Weights of a small GPT-style language model, trained from scratch on English Wikipedia.
Size: 25 layers, width 160, 2 heads of 64 (1 for keys and values), MLP 640 GELU, vocabulary 512, 6.95M parameters.
Architecture: learned positions, biases, untied embeddings, normalized queries and keys.
Training: 214M tokens, 3272 steps.
Each number is 128 + 24 x the weight over its row's rms, rounded and kept within 0 to 255. Layers, rows and columns count from 0. Numbers have three digits each. The size before them is the row's rms in percent of the matrix's.

# layer 18 MLP up, 640x160, rms 0.0551, rows 493-513, columns 0-159
098:122127114147085075127118147167106101161122114142177165146096147151134122060167118098111154135164109098092122157156119119126130130147145125122151148156123132140107114151118134122128196121126121157134098146116153160130113159127151168148105100154157133175152114095156097164138120088111113141142143146135129122141110137105099104136133102126128127114138095165100121139146112120142157159118114126133157089148167106110145151125152136140168078153140169126141161096132163092084113084154132
097:123125187146149129165140129113180118110136104130109100119104124120145111149121125136096158114120154111133113098107119132110134096129161093173097144106099182146150157140127150152124127153143146105097108154128095099136116137153107122150124150118089157135139129163130113120136135112116102136130151096110132058145149162128111159191120102134114115088151113106106100112157123154135113117110103099099174144105065147151092095121177183130150142148145138113156158152140155126103087130120119
101:130144108126107138141112109125097115163126162119126097128131158160118133110111165102185143125117151102139166184151146129105114105132168139122159108164162179140135135114105137098146106145157102092103125152127162111177113108173128164096140121135134121135158072098148131174100129115163124129093104142152147139136133134136058114119146103132136115118113146089131081138129155140081161175133107153128155158127148099137106144126118153080122110137108167107116109149121103137146106148111156
111:109105121104144107155104143105108163113115107113142122127158106141110143093141153138127120136152091101108133157147111157125113130141119140147147134138116126110097130171111134095150067111175149100150103160126107145116138074087113106160134072104132112108153119131145119152125113095164143126129142092090117147144110162132112102098154148102194122106155109081098106102145166097168173136112108162115119149111102139150136156155130108131147150160135134148098136135111113177134087178098130
104:091131098165121152127104096131115150148125155114185110101096128151087109110112109135116094114138129091126121137147119110111124145174165146118136096121135076131095169094135129152092120180176130144091079126067128137104117112132149132105124068135147157122096110137176149136123169136176086129190114098125155150142132153119136146111140148126125162136114129113125140128105168123127125115076137161126139108119140121135114108146117130153102094139103126137158145136092141137170160129120124
103:131153132134150124145124116126122126131110134141122146107115150115142126152132127102125128122144084154131092140169117110132113116104128128116120122097128173163125164110122140136142112158085114133143119151120152102161131105114119155213146179184118146101095114161169164096118141157133146134112110119101097159160098100130114176126097133159133115081119145087117108113147113136061126128103155160152088138101137094118141144117150141109158169157149157114096089137099088149165142126128089
098:081158156145093109114121110120103150127165133103123137177135134149101099133131161118126123161121144175140108148119066129124122160139154115132121085095130139204120131125128126155146128122129101152110102137120124104140093103096110127147104083133101144158096127099132094101155158152136111176137128123146099120159125103134143084133156141095163162105097160097120087165163190129141117167137146110133146125132124176129146142156108122143142155103149132133134121095169106131131174115140151
099:140083124121188112110136157155110090150137132132151115118114161168131105106144102121152120158177138096155166112156135125110151109147131140133142131114092124126108177134100109123122138114126094104134137082142101128136089094166137124120141123126121144081145148107174119126148146131114122074112159130170134113094154108153117115092095098137150115151142112145146112168087111105088172134159156091126073133104149131132098152109093138122088122141154122153140151121145107160083123172145144
094:120135134140145134116149097122138183128136117171127073145162143165113163120150109091131129145119121142132128118158141101136136175130144130133146169101106096116104124132155106146144160076133175152121155110141138116125140087160124139090135140130124115112153096151133204112110182112115132126153158143139153148115137112134182103132168130085155139170116130133149159117132137101113111167075093109129175130101153132125105102147124138129130148127118122135136129128051188116118124121135112
097:153121113167122143071125113142126118101094106154110122105142154139149092124145134166166116149166095141138149117169136135129126099113126108153132120113137197118178161099126154118121121146134170138132140083106121159183122136168144114163150104119143095150151126132097121182116135128148146124119142139120127141146120101165144109135101125094171146130147090185116113115142132151175079106151120154099111132113132097170141135122096153118141105167135132136104157107133104128153089152111175
095:126114136127173150134130086108080129098116140152175102138134122169128123105140142110143100154137132165123113120132147142158114172128153157132148108103150131066175142135124113132148158154128108118153119126150120126104120142128115135138110131106135154121158163105142169126170127135158143098128067143113157122086097076185172183104120102079137171129164127124097152141125170115143115131133132101152163108128121161131145126107130111084153114170118098107159133089112141149119118118140106
106:163134122106082092162110159148153141132124133136090144153118164127149151150166178107096103107112143124153095096149106152149147123158096118153147132104126097170125125157112112141114158135132146123105119109096109110174151105112143180166123075104160139075137130164086101147124100188151122131092152107133155174131173105153142128151139115133142175145168134138131115139113166105111157132124159100139137100160124079132151123133107120114138107137131154102130090142135150122119136121108122
091:150131171130092160144128154120096108111098130120120108147076172140149122134199099143130159138099111145163117134133127165095170133139160122149131119137128111145143132116153134118119103111062103132125154129110081131136120132094157096133167133113136095155091133137131165097147106145132153167150122150167167148109146099200132146116141128175161177127109123164130136116149124103122131128107136142164153120130175179111158140109100114101110142141107120138132134102133122104125131153169138
097:121165117171178151143111107133150134098126131109127127135154099145118114144122120130123115127112083146127115148164149153108164115111112101111153127146123156106104140072122103141151101127106125073126116171127165107096143117136155115135130120140131170198143150206121119163124127153155092132152100149120116126150144129137169142133182097112143111110120104158121083096094132139111144157144127129170155091095160101124138112120100137097092137128109136165151133090101103140156108153145105
085:130127122153127124153159149128105156089155111127143142148144108117135131135133120101112106152092108095130119109118103096115098101162141112151198115142148126166133175135136148136119101087119123130104128129136116134105131128141094135136147100124139088111146109187113100141154188158133096101146142119105156097103121190154163108107142146150121116118096155164130110073132121106141124122095153064135118133156149131104121070132125134138141131153147118091174125070161117126148141110112171
104:159093088130099168115155109158111131143138125135121130115099164144143072124108167108156103127135142126138142173152146154152107113131141104138141103125121135167124116167069159157164107121135099145137154144130112114123100113134138157094104109133095115151156129107109140123073130165091104169135154140110128158127153122114121094133156180150114146160119113144113076106147135167125120135088165113121191137125084109113153118123140133168120104085128165138119143140131150172098146111133160
102:176090164153114154178169173111126129098163117152131125091159112157126121130100108094142142133190129100125187144169140105091119153119129120143124135124120101081090151127141130109160125123119085095118139142120131110117093150112137073136169165093130129135128098148140106120136166105140130154157150129129118154122091098116090165124087103140125177138142083152121112123092128098097124137133161109125110148098128117145094144129161124144143126139118115142148120100086105101119122118116091
094:164131134175125102141094125147089147139125154093104109181122124104147154133152117139124134140149099085121152113105097113101137133144101087137122110135154113097114161124149102086158103127126131127096157101120127197145137106143125172135116153131103110106156113183155147063088120154120117145103149143146137076158158146149100091139152114146128122122146129147124129091116141138107151134159147096102160163149163111096133095114144142080138125133159111124143086119106110161153139109115097
097:129151105134121134113157130134143146073111122140109113150129150120106084119144177111108165127130106148203153114126110143125132117153066153147114127137115164091179125125112112136161172129084128109145130064146136155079100111115157117120139133137167108129133091119124174123128137164137094130133148118133107104108115123173088154151116116134118120145140123124099138110138126150157115151150105156129143124159135099105167096135155164104088140147083109122158089161145114125117133125093080
097:118130140129103146159128143124139150111119149125139121113136117139114130108086132143138114145102100164127145170100134122116110132142151125170127121111112101118118117159141191118131149094098109163163134119131100164126163101144160138126088105167122118144145144119140084125138149119097154104177101088154138135121120146139129135098118118146132095176134064090122105168153163100109142095169178141162098112173140086134128080159117114074128099126156133171124092139144131137098127104119163
099:074145159162107157120090156133143168125120117125141135141138144098127156113095165088203120170122135125094139108135104129115096104132126136128122120079122059100090152138111179067104128130102155139108170144112113120113142102122122176165144110128153125088142123138122162126120137087147111115122136100133127140101170120091127117127141142135129120111098101152130122121103145129124118115085146110159168146140163139130139101124085136167148110103131159118116136122172076134157145150118131
# layer 18 MLP down (transposed), 640x160, rms 0.0551, rows 493-512, columns 0-159
094:094091204095126134130151135159126103135128121105137106139102125145110125114155126138145089142075123153167142132180119149115131096126151110108154087137099131124106176111095128110113077139143141151127141149125145149121170107088122096122139144087148131112138108144162084154121145144165149104125113128140109178080157132126129127140153148153152106144148146148145119140102092120114146142154170096128159122112072140139040133127137158109107121107150110132161116144139105150122130115132124
100:124150123080137103095122129153099164139137085119087156124130121111134107107102154097122138178123171133102097099113188093127154106103173115100121144134150152098148163129136119135152122128114146138135101183129138107129113148137087146124125164146176143128144132073095141132164116117127097122131132101116107120132140144154124096165133122108130143140070099148126094113148130108134158132105151119139130083140114137144175174129088151129169126138139123104109144157127191128138164168124158
102:155111148211164140131123148140171144139110180094113146107169116082158124104091138134127125146072124097150151125099115103143159153130157135125114109110168103136135132149107132134139108113063110146120120150108101132152180121099100150148134144116101145108110104107116120125131142109093124118135178136116167127156136119140148127159176103154102155117117112132094112146144161145116141129094110116134155111084111168129120147128143128136130086188131132154156121131122147182140143114102142
113:147108137103143127143152168132133124128121104144154142130133110152130143106086120128115131097133168154162116174136143097114145158123152156120143137132137174093087132130106185115098111115147077119129129084115123086142144078082130181139108142149135115140126131181131120131124139099132094135102172129107092157153144122132089099166162114144117145156147104115086142131119178131126089100136071124116131130138082114121087123174121132110128140105161149098152128129076131103100110133143149
113:151145165140086143178088102151126115121116109070070126131137094115139118124128107106161105103116130107099151098157155105137151160131137140117065114113109086127109139099131141122088117145097087157146148114156147104100170144112144092115157141155103141156189094150159139131172153110140099108133145131107130166125161135133146151154101094124100108121137112142156124173142169140133126133097133174103138140157147102134124117106143139110123111148143172115147141127087136138157140114150106
102:122155152163117104129120097149107162135140150102124107101143121135103150129120134098126139139092093097152125149137126075107128144079093086112140096126106137119101141098124099128165134111121137097165152110176127118151174124134112154098126129109128110176067172146148141144152121133137124137145169098092142210097157095142105139110125150119181164134169133120146085127108122148122115110127106173125150135111112145137128109152091117149133137124140119134085128092100114083129154120153115
096:134112107119172127156126133130128138094133138132134156166134125100105130128158069099135117111118141165095168114121134158157127128135139125139151110169144137132126160113064183143104108116153163125116122101135163127083145128152138105151158173095108147134135095128128103190142128165172140111133121131157155168092136121139145132150130070125146149147140143134141130172105125094134158149095134126194142132135168148083134136148135140111098128116138103143121111157112128114131148199116106
105:121155122088123104099132122169157148145126135108089125152082126131119101134136157092148141098182087129167180147047164116130136100097126141124122106121105119073097098140124093146146164132147139131106138111117149145139163158150133189149134157138166106113082135116133150132156162131104130124095126121120112134185153135094125134129137121131135128129146128159139148128071151120113171123073127128125125135142176156147090108143147135111124164160124156131142116145151127107121108147134132
096:144116136162172147165137082113103144113123132133126137084141211175165143138138090114141132160104110109152107135109158115081168107119116129109175115145125092076109123120120116110098130146129095139128103096108136124113136142135160151129130150075117135142111116103071119137086113158123131131114161126120103139108121105111111116144140114160139141154112205133119080129130134152116112091094138087123121134152118105133141121138161146121136100112096125087071135156114154127109109134112117
099:132137135163175140130090093153133113151132121164143144130149131174125097104102088106172136088138114157129130092137099105085069112105081142089145091173154116116135140093152113164127126098151114113125135100130092092122102155090123130115133146088130142122082114138127090058160110163141118120129139096149145154138117121143132123137152114119130169136121132132142104100124123165081088142134139125086159133125125123076113119132122095115090121126145089141127140109106130100148132127139167
085:121165101142125119128107123155151145149115151106114145114162166107128143136066116143128110126144096138158144097124088144127140143170152121124173145118100120143101110151157142127139160153156098133152143146155104159111107131131130135113173107077099165155118079113095086099147115074145148110165171131152084105117123121116097131129134141129111113115145133160157125117120114117110104124116111159142116166135131102133089121147138185101169147081140104151140134184157134092140120113114180
100:104142076136121127127128076141120090130128103119104137086101105159105142128088124115159133150110074125112107170110108144132091147127090145108111143132152108138112093137102111125085113119109177162112150150109097113153127139127117105124163124154121158143143101100070118100140156168147168135124093156112101126132132111133104141071155135091104113177102161189127116155094126108110099147162138143123089108097113095129130128146131092100138131108137101136111120084139128125107154142107153
094:153119107126113161137125136076108113107118158151156126114170107111150138099176101124106120119138140144120166140155184143143151121094149154116114137144153148157117161166145158072122122122116112133090111166103089144128098152105085117099131129147084093115087123122136095110127100132129110174165115118137098143108094125130118120141146130118141182144108111103120091116100142128093139070127141135161105137104151137151169109071104140103126135127119154157154168091120146114108118104126167
100:123144125100102105136154145165114123131106138138133102159114134143135136162137115089122155120080117118083176098119116128089100112109119100101159099158119167140110149131148110164101133097094140142140154151152095141167112106110131166117167151116173106125141157137145149091130113111157138093133101120116140103138126149075119150109121175092139118154135132119130160162123098133114179101116159099144114099142054155119125135134116140125106128066108077133152118140130107109140117151111175
085:136149129072119116097131057116125131142129111146138119138171120115112144118114125137078131138124171157150150119156152105053143109143123105107137105163071111132112072121114075184095125130118117146136159147102122123146114155126095124130108094114117116107129142104135140144122116103126124141125124126101082190169155111127089101104105113113115145084141109126122131155145154158107135129174100175127141143156154116151121134134121086129141139159091164119157134122119147108133133088148130
103:181140092157124141111119132155111179142117092155134111130093064104145142147130108127132140105125146121152135161117143122094133172154102130112119145153096127133149106148094114092138132131091150116158099153132105139058158131122159106148122113149120134155212125135116133143157129143073156147101132124149156123131144121114152126124098141120159144141108113094122097142150114127126083133116119124124158148145127102150121172130115136147179131129104164120126128169183137142070132145154161
107:125098107125137147142120090129159118172084115127145152156112133116120136123097137118123098122143101152088119112126119115130131137115090130127133104128134143172134170132153143186121182086112143129109151144136101151155146140104107105117123130156109160168128154139115136147130176148116122156122146140112096153138168151102101156113140130126083133140134130111135137152151148114180098160181097160076128068134133131139119134102094119128160127119118138119150107107153123119162075096147213
091:092102121116114120081118116084138134130117110150126148088125132156113095118130128151116122108135151116126108130139142134131103153113151147109110117167127098150122125148102159142120167100119120143121117163137140160153131125155126111136156143143146161187186156063134142102152094122138115111137146108105145155099094166061119146137103095101121118129128143083143121137163123089158104156121125149098117102131135105126170139127118129150165184132084161123146180114180137071123106107121143
092:131098164174081124128113130105127118134160088105170109109170138150156122177159113118162144158108106120127131145106123119127088133090111109090160117156120053114103171175142117129096155143167100145111111131134127118121175126174124140143185138123123091114111094106131127136154135105115126137096133102132126124147140133126136125139104148159107115145106129099067114137115159120109134094135121119112124149123170161148125147112084153101119109103116171102135121118088129146150095172134108
098:114099119171140140128131140153181126111101144158138127114138110091135127078139093155181159124149103122184066125120103132131138136142104125144118148138093082145136154111158147172112140145122147149135111137143113114115148138153090126164127150129133135123170133146122156145117123137106092141074122131077135085114122131162114087127187162132136130126124139147117135092143177147122141135134138130138078143150130138139138152138166113043155131149161137161119113159105107136138138111131089